config.toml
num_hidden_layers = 19
hidden_act = "swiglu"
norm_place = "pre"
bias = "qkv"
init_std_qkv = 0.0442
init_std_up = 0.0442
learning_rate = 0.0025
beta2 = 0.98
weight_decay = 0.29
schedule = "wsd"
max_seq_len = 512
Each number is 50 + 10 x the weight over its row's rms, rounded and kept within 0 to 99. Layers, rows and columns count from 0. The size before them is the row's rms in percent of the matrix's.

# layer 7 MLP gate, 512x128, rms 0.0793, rows 241-257, columns 64-127
097:54 33 37 42 46 47 48 48 55 45 48 38 52 44 54 61 58 44 44 66 54 49 58 45 67 48 66 38 62 29 49 53 53 50 51 29 50 49 48 48 41 46 76 60 49 47 57 50 39 31 43 43 51 38 37 55 36 62 66 47 49 58 62 65
106:41 42 38 47 61 60 49 62 51 55 49 68 45 50 45 69 38 51 19 61 50 43 56 52 45 50 56 36 72 53 42 55 50 55 81 44 54 45 54 48 23 47 44 49 58 37 57 61 48 32 51 57 48 51 47 50 44 55 40 41 46 43 49 53
106:63 49 43 43 44 56 48 39 36 60 51 62 30 37 54 69 63 51 39 55 53 49 53 46 50 72 47 52 74 44 50 43 58 56 50 38 56 48 56 46 42 50 52 71 52 54 43 50 44 48 70 48 51 57 47 56 30 55 53 32 40 43 60 70
096:59 49 43 49 49 67 50 53 58 50 57 58 54 47 49 49 43 64 64 43 51 58 70 46 49 39 55 45 64 54 55 30 42 47 49 47 64 58 58 62 51 60 49 69 45 56 50 51 49 62 53 35 56 47 57 47 45 59 48 65 31 56 55 57
096:54 49 43 46 47 79 43 49 57 69 53 42 58 43 63 55 55 40 63 47 37 49 43 50 50 30 50 52 59 63 41 46 53 41 58 58 37 57 65 55 55 36 47 58 36 33 38 58 28 63 53 43 55 36 59 44 72 68 54 60 38 41 46 64
088:47 43 47 41 57 69 53 47 53 36 70 47 44 56 54 50 47 39 65 65 43 37 41 70 38 56 34 40 53 44 58 66 56 56 41 41 62 47 54 46 68 36 38 53 41 64 47 47 44 33 53 50 49 36 50 53 62 42 48 42 50 42 66 54
099:52 51 45 47 51 65 54 32 43 44 68 34 59 62 51 47 56 49 44 67 46 65 26 45 67 45 51 62 45 45 41 52 44 28 56 66 49 57 64 53 57 56 67 62 56 52 39 29 34 46 46 50 66 25 63 42 58 45 53 63 51 47 52 58
101:54 47 33 40 30 51 63 66 37 36 57 35 35 49 49 63 50 48 40 56 44 48 35 47 35 48 53 60 49 38 61 55 52 42 50 37 60 49 57 52 51 60 47 39 51 54 69 47 49 65 45 56 49 52 55 34 41 37 54 43 38 50 63 52
097:60 53 48 45 51 44 40 59 53 55 53 58 62 57 52 37 50 25 41 66 63 65 45 35 69 46 56 44 52 48 57 26 54 52 29 29 53 51 55 51 45 54 63 77 59 54 49 49 54 44 63 60 62 46 44 47 54 45 46 53 60 40 78 61
109:59 40 56 63 41 50 61 42 51 60 52 45 51 55 40 45 52 45 46 47 49 50 30 40 39 41 67 53 50 50 38 53 45 39 54 52 57 40 54 59 46 64 63 44 54 41 59 41 56 41 55 49 54 41 59 36 50 66 57 56 40 61 45 82
099:45 46 30 48 53 56 46 45 36 50 62 65 46 51 43 50 40 63 53 55 49 52 50 29 38 54 60 55 67 61 51 57 42 61 71 51 65 58 37 59 43 61 28 67 70 58 64 51 56 41 45 51 35 34 54 36 49 61 36 39 57 49 29 44
099:49 44 25 51 52 67 56 43 57 42 49 52 55 41 40 58 44 36 51 56 43 47 49 41 34 45 49 70 60 54 66 44 51 52 39 45 53 52 54 37 50 66 51 38 38 49 73 45 51 56 57 24 56 53 67 54 64 49 53 42 44 43 65 49
099:39 42 46 40 47 68 58 48 43 61 48 35 44 65 59 68 41 58 46 55 56 49 35 67 37 54 59 39 65 39 40 58 39 48 55 53 61 46 23 37 39 40 50 45 49 39 58 54 57 45 32 52 52 44 47 61 53 46 51 29 31 38 52 66
094:34 45 45 35 39 49 48 65 46 55 56 58 43 58 56 44 47 57 16 61 56 42 55 45 55 45 54 53 41 57 60 56 46 53 35 47 45 50 47 38 53 50 57 47 54 51 55 47 50 39 44 50 29 55 55 68 44 47 54 44 47 39 53 55
101:66 37 48 58 56 75 49 52 58 59 54 53 59 58 59 58 50 52 65 53 50 57 57 67 46 59 58 54 62 25 47 47 57 44 52 45 60 43 55 46 40 56 54 54 42 57 33 65 34 53 48 42 50 34 42 56 46 51 45 46 48 36 51 58
095:46 33 40 58 62 81 62 56 68 53 42 45 54 50 45 50 49 54 34 63 45 56 36 42 50 43 50 54 71 50 52 58 42 49 52 62 58 55 51 24 63 48 41 50 42 46 45 65 31 44 52 44 43 44 63 47 61 58 56 52 55 45 34 50
105:47 41 57 46 38 63 65 56 39 44 70 54 54 58 55 49 48 53 37 68 53 52 47 60 50 56 47 35 39 48 58 42 55 50 48 53 39 39 50 61 62 48 58 50 83 56 62 61 54 32 40 47 38 52 28 56 56 36 62 41 43 42 54 73
# layer 7 MLP up, 512x128, rms 0.0702, rows 241-257, columns 64-127
102:52 45 37 36 58 51 47 53 41 51 46 58 49 50 48 59 66 52 51 40 34 51 77 49 45 48 49 38 56 34 53 60 60 68 36 42 41 48 44 24 31 57 59 40 53 48 51 49 46 40 46 36 33 56 29 46 60 49 60 52 26 63 47 44
105:60 62 51 37 57 42 66 48 51 46 73 56 28 60 74 35 55 53 39 52 38 46 61 45 43 37 51 44 48 46 47 50 34 48 28 41 35 50 37 48 56 38 58 54 42 54 60 29 52 68 46 59 43 50 48 55 63 39 45 54 40 50 54 42
104:48 47 53 58 46 41 54 52 62 51 42 42 47 59 52 40 51 58 56 40 49 50 42 50 52 52 46 51 42 47 43 60 29 66 45 33 45 57 59 47 36 61 66 50 57 48 42 48 52 55 65 54 48 48 69 57 35 57 67 35 47 55 38 35
102:38 48 55 50 34 54 53 48 49 62 51 48 27 54 64 45 42 55 55 46 78 48 56 56 39 50 40 49 39 27 35 54 44 45 67 40 60 43 51 36 48 46 40 49 55 40 59 48 42 42 54 43 37 46 68 35 60 47 57 46 43 40 34 25
091:63 49 51 37 56 49 47 47 58 48 39 40 50 52 27 51 53 56 37 43 46 53 55 51 52 37 43 63 66 29 55 50 55 65 43 47 49 56 55 41 44 54 69 49 59 56 39 26 49 58 48 51 40 42 32 34 47 27 58 56 55 63 51 50
095:48 56 55 69 62 54 55 55 48 35 51 65 34 37 55 45 43 69 52 46 51 40 44 72 49 43 39 42 47 53 60 50 46 66 60 52 54 52 55 59 53 40 48 48 31 53 38 51 58 58 72 61 47 53 58 54 59 41 44 33 58 41 39 57
093:40 48 51 47 50 64 61 55 40 56 37 39 46 39 59 55 55 53 46 41 47 49 36 63 40 51 42 53 58 32 57 52 60 67 61 53 46 55 54 66 55 42 55 44 45 61 33 62 28 39 77 52 39 34 41 42 42 49 56 47 47 52 48 56
105:35 55 56 65 55 46 58 45 41 57 43 59 50 44 36 32 63 51 60 44 47 59 60 54 30 31 56 60 59 57 36 49 46 41 48 49 52 69 43 41 58 61 46 50 57 51 53 38 50 50 57 43 57 50 46 38 75 44 35 47 60 45 49 51
094:34 59 49 40 48 50 46 35 51 38 66 23 50 46 64 54 48 65 31 59 52 56 46 63 48 55 51 64 43 45 51 44 46 45 58 56 58 63 41 64 49 48 53 50 57 65 71 29 38 45 64 54 38 40 48 58 47 46 39 39 48 52 56 51
109:53 45 39 58 40 53 32 53 57 30 54 53 45 49 42 51 52 56 41 62 59 63 54 48 48 38 65 46 57 54 52 49 51 61 40 56 33 52 63 34 54 66 41 38 41 36 51 67 58 47 59 51 42 47 57 33 33 68 54 52 36 47 52 45
096:49 48 57 52 47 65 47 61 33 54 51 42 41 68 52 38 53 38 56 51 60 58 45 41 48 41 55 55 47 33 47 37 47 41 39 34 54 56 73 55 60 56 58 52 54 25 61 48 36 51 66 46 77 59 42 40 47 46 59 47 56 46 43 51
100:32 52 52 53 58 47 67 59 41 42 51 46 73 51 48 43 45 55 34 41 40 57 42 59 44 63 47 41 40 36 62 61 56 31 41 52 44 58 39 53 48 53 46 59 52 54 37 64 40 40 46 48 37 50 39 48 55 48 60 58 31 70 60 65
096:33 41 45 52 53 42 46 41 39 59 58 43 57 34 54 67 49 64 50 50 65 52 46 49 60 65 55 50 33 61 39 57 40 45 37 40 53 59 39 53 57 35 41 53 60 48 37 26 49 43 77 47 23 50 63 43 78 61 45 51 52 56 42 55
089:45 41 48 69 63 42 43 57 46 51 52 40 41 46 36 46 43 44 49 50 66 60 45 44 60 46 52 56 37 46 54 37 55 34 50 56 62 55 72 47 54 61 54 31 62 30 49 61 49 35 54 55 48 62 47 31 56 41 61 58 52 61 26 36
100:53 50 42 33 28 44 38 35 46 47 50 41 65 46 63 43 55 51 51 57 33 42 46 44 51 50 40 50 51 56 56 58 43 59 60 56 45 47 45 48 25 53 53 49 41 29 74 36 60 45 47 31 55 50 67 56 48 51 47 46 56 40 47 32
097:67 54 47 54 35 49 57 40 43 42 43 36 52 50 48 33 41 41 53 37 45 44 37 60 39 65 54 57 48 48 58 34 40 68 68 45 31 43 39 44 73 49 32 49 35 37 53 61 55 58 48 63 31 50 60 49 45 44 52 48 50 50 43 62
107:51 49 41 55 66 45 32 29 46 47 40 50 52 56 60 54 49 50 48 49 30 46 50 35 50 46 49 65 55 53 43 21 51 62 49 50 47 41 30 72 31 37 59 42 35 35 39 31 56 50 56 46 54 55 53 71 60 38 52 59 60 42 41 38
# layer 7 MLP down (transposed), 512x128, rms 0.0669, rows 241-257, columns 64-127
100:45 53 57 46 58 44 51 54 54 35 42 30 60 43 52 53 48 53 52 47 42 64 51 41 36 68 47 67 52 60 58 51 48 52 53 44 30 51 45 32 51 39 51 34 53 62 71 48 59 54 55 46 41 62 29 67 59 62 58 58 37 64 40 48
106:47 39 67 42 51 53 63 75 46 58 52 49 40 60 33 69 34 58 65 57 39 50 53 51 53 62 55 48 57 57 53 50 64 61 38 53 42 46 40 42 50 46 53 55 48 39 38 42 55 49 41 58 49 50 41 60 40 47 42 51 34 58 35 83
104:49 38 48 39 51 63 44 44 57 53 61 42 41 41 40 44 42 46 52 64 76 49 57 52 43 51 48 42 66 42 41 61 58 63 37 53 43 28 45 51 39 44 44 54 76 39 51 43 35 53 53 53 52 55 59 59 51 53 48 54 45 61 35 48
105:63 49 58 47 56 54 33 38 57 35 57 51 58 55 61 54 50 48 63 56 53 66 61 49 47 31 45 50 51 65 52 46 70 59 61 57 53 50 57 68 38 45 50 61 68 45 75 48 48 54 52 50 53 53 65 50 41 55 54 53 59 46 38 56
096:47 52 48 57 43 34 67 50 50 44 46 63 50 69 26 60 59 60 53 62 47 41 50 41 64 58 38 44 45 52 70 60 26 53 45 36 59 51 59 41 48 64 61 48 58 58 20 50 51 45 45 42 44 50 49 45 51 28 33 45 56 55 63 50
094:44 72 59 58 64 45 61 67 56 45 63 53 50 43 38 39 43 46 54 39 62 63 51 35 77 49 57 41 60 67 55 53 57 34 41 38 56 44 33 59 50 51 53 66 31 47 63 48 47 62 47 62 59 54 48 50 59 49 59 49 47 63 54 42
096:62 51 40 45 50 52 36 53 55 67 46 48 51 51 38 63 28 58 43 36 70 58 52 35 24 38 48 53 56 56 50 43 56 40 52 53 49 61 67 38 68 39 64 66 58 65 40 57 64 64 52 52 60 35 72 42 71 49 48 55 68 64 47 57
099:64 65 43 56 49 46 38 38 49 40 60 49 64 52 77 59 47 66 50 49 39 43 47 40 59 52 49 47 61 36 34 38 46 58 52 55 68 32 52 49 49 53 45 55 43 37 71 52 54 25 47 46 58 51 41 63 47 56 52 48 47 56 49 45
097:43 39 67 38 53 42 47 56 54 66 60 58 60 64 46 59 65 58 57 57 54 69 47 58 37 42 59 56 49 30 55 47 58 52 61 63 55 49 45 57 57 27 45 44 37 48 51 36 38 47 59 52 46 59 52 48 56 63 60 67 53 47 32 34
109:43 46 41 76 64 72 62 60 49 49 64 55 42 54 53 60 52 69 55 36 58 33 45 51 44 52 51 27 48 28 49 61 46 50 54 61 44 62 47 48 60 55 55 51 41 36 45 70 57 45 55 50 41 53 42 32 53 49 59 46 52 50 76 64
098:45 62 62 43 64 61 46 55 52 48 57 45 29 53 29 46 54 61 56 54 42 63 42 53 49 53 58 39 84 40 43 44 51 53 64 48 48 44 69 55 54 42 55 46 41 41 40 42 41 42 62 68 45 43 50 56 48 45 55 58 62 42 57 60
101:47 53 33 31 56 61 57 61 67 49 60 45 55 53 52 50 38 65 50 63 62 51 30 63 64 57 55 50 72 44 39 57 60 43 51 54 52 53 58 63 65 46 54 55 61 75 54 43 48 54 43 73 60 54 52 60 40 56 55 63 45 41 48 59
097:49 40 55 56 48 38 56 53 71 51 31 48 78 35 50 48 45 41 45 54 49 65 48 64 54 59 41 47 52 65 53 66 50 72 55 54 25 51 31 50 39 64 36 50 56 43 45 61 36 61 54 50 54 51 55 38 65 56 54 57 58 53 48 49
094:56 43 45 57 55 58 51 38 71 43 48 42 48 42 45 62 49 51 75 54 49 50 63 65 49 46 52 52 66 46 39 41 53 63 70 47 48 48 61 37 30 41 55 52 51 53 48 43 54 54 57 53 60 50 56 39 57 47 61 52 31 35 49 52
100:57 48 51 45 55 30 26 41 46 64 41 26 55 36 49 64 55 40 58 53 69 41 45 37 45 61 45 54 55 53 50 56 34 59 46 51 39 44 39 43 32 28 57 48 54 40 49 44 47 45 22 47 45 54 56 51 50 53 48 42 25 57 48 57
096:57 50 56 55 31 56 34 49 43 39 49 47 37 49 43 36 38 55 49 45 53 47 45 44 63 65 62 30 52 47 37 35 53 44 45 55 53 65 45 43 74 65 51 44 49 49 56 45 54 37 57 58 71 49 36 37 51 44 48 48 26 34 83 62
110:52 57 53 43 54 53 38 56 62 33 48 65 47 62 46 65 48 59 44 67 35 53 47 52 35 29 64 60 49 40 48 56 27 53 61 55 40 57 46 70 49 70 61 58 47 28 48 41 51 56 44 66 45 42 60 48 54 43 40 57 46 47 51 49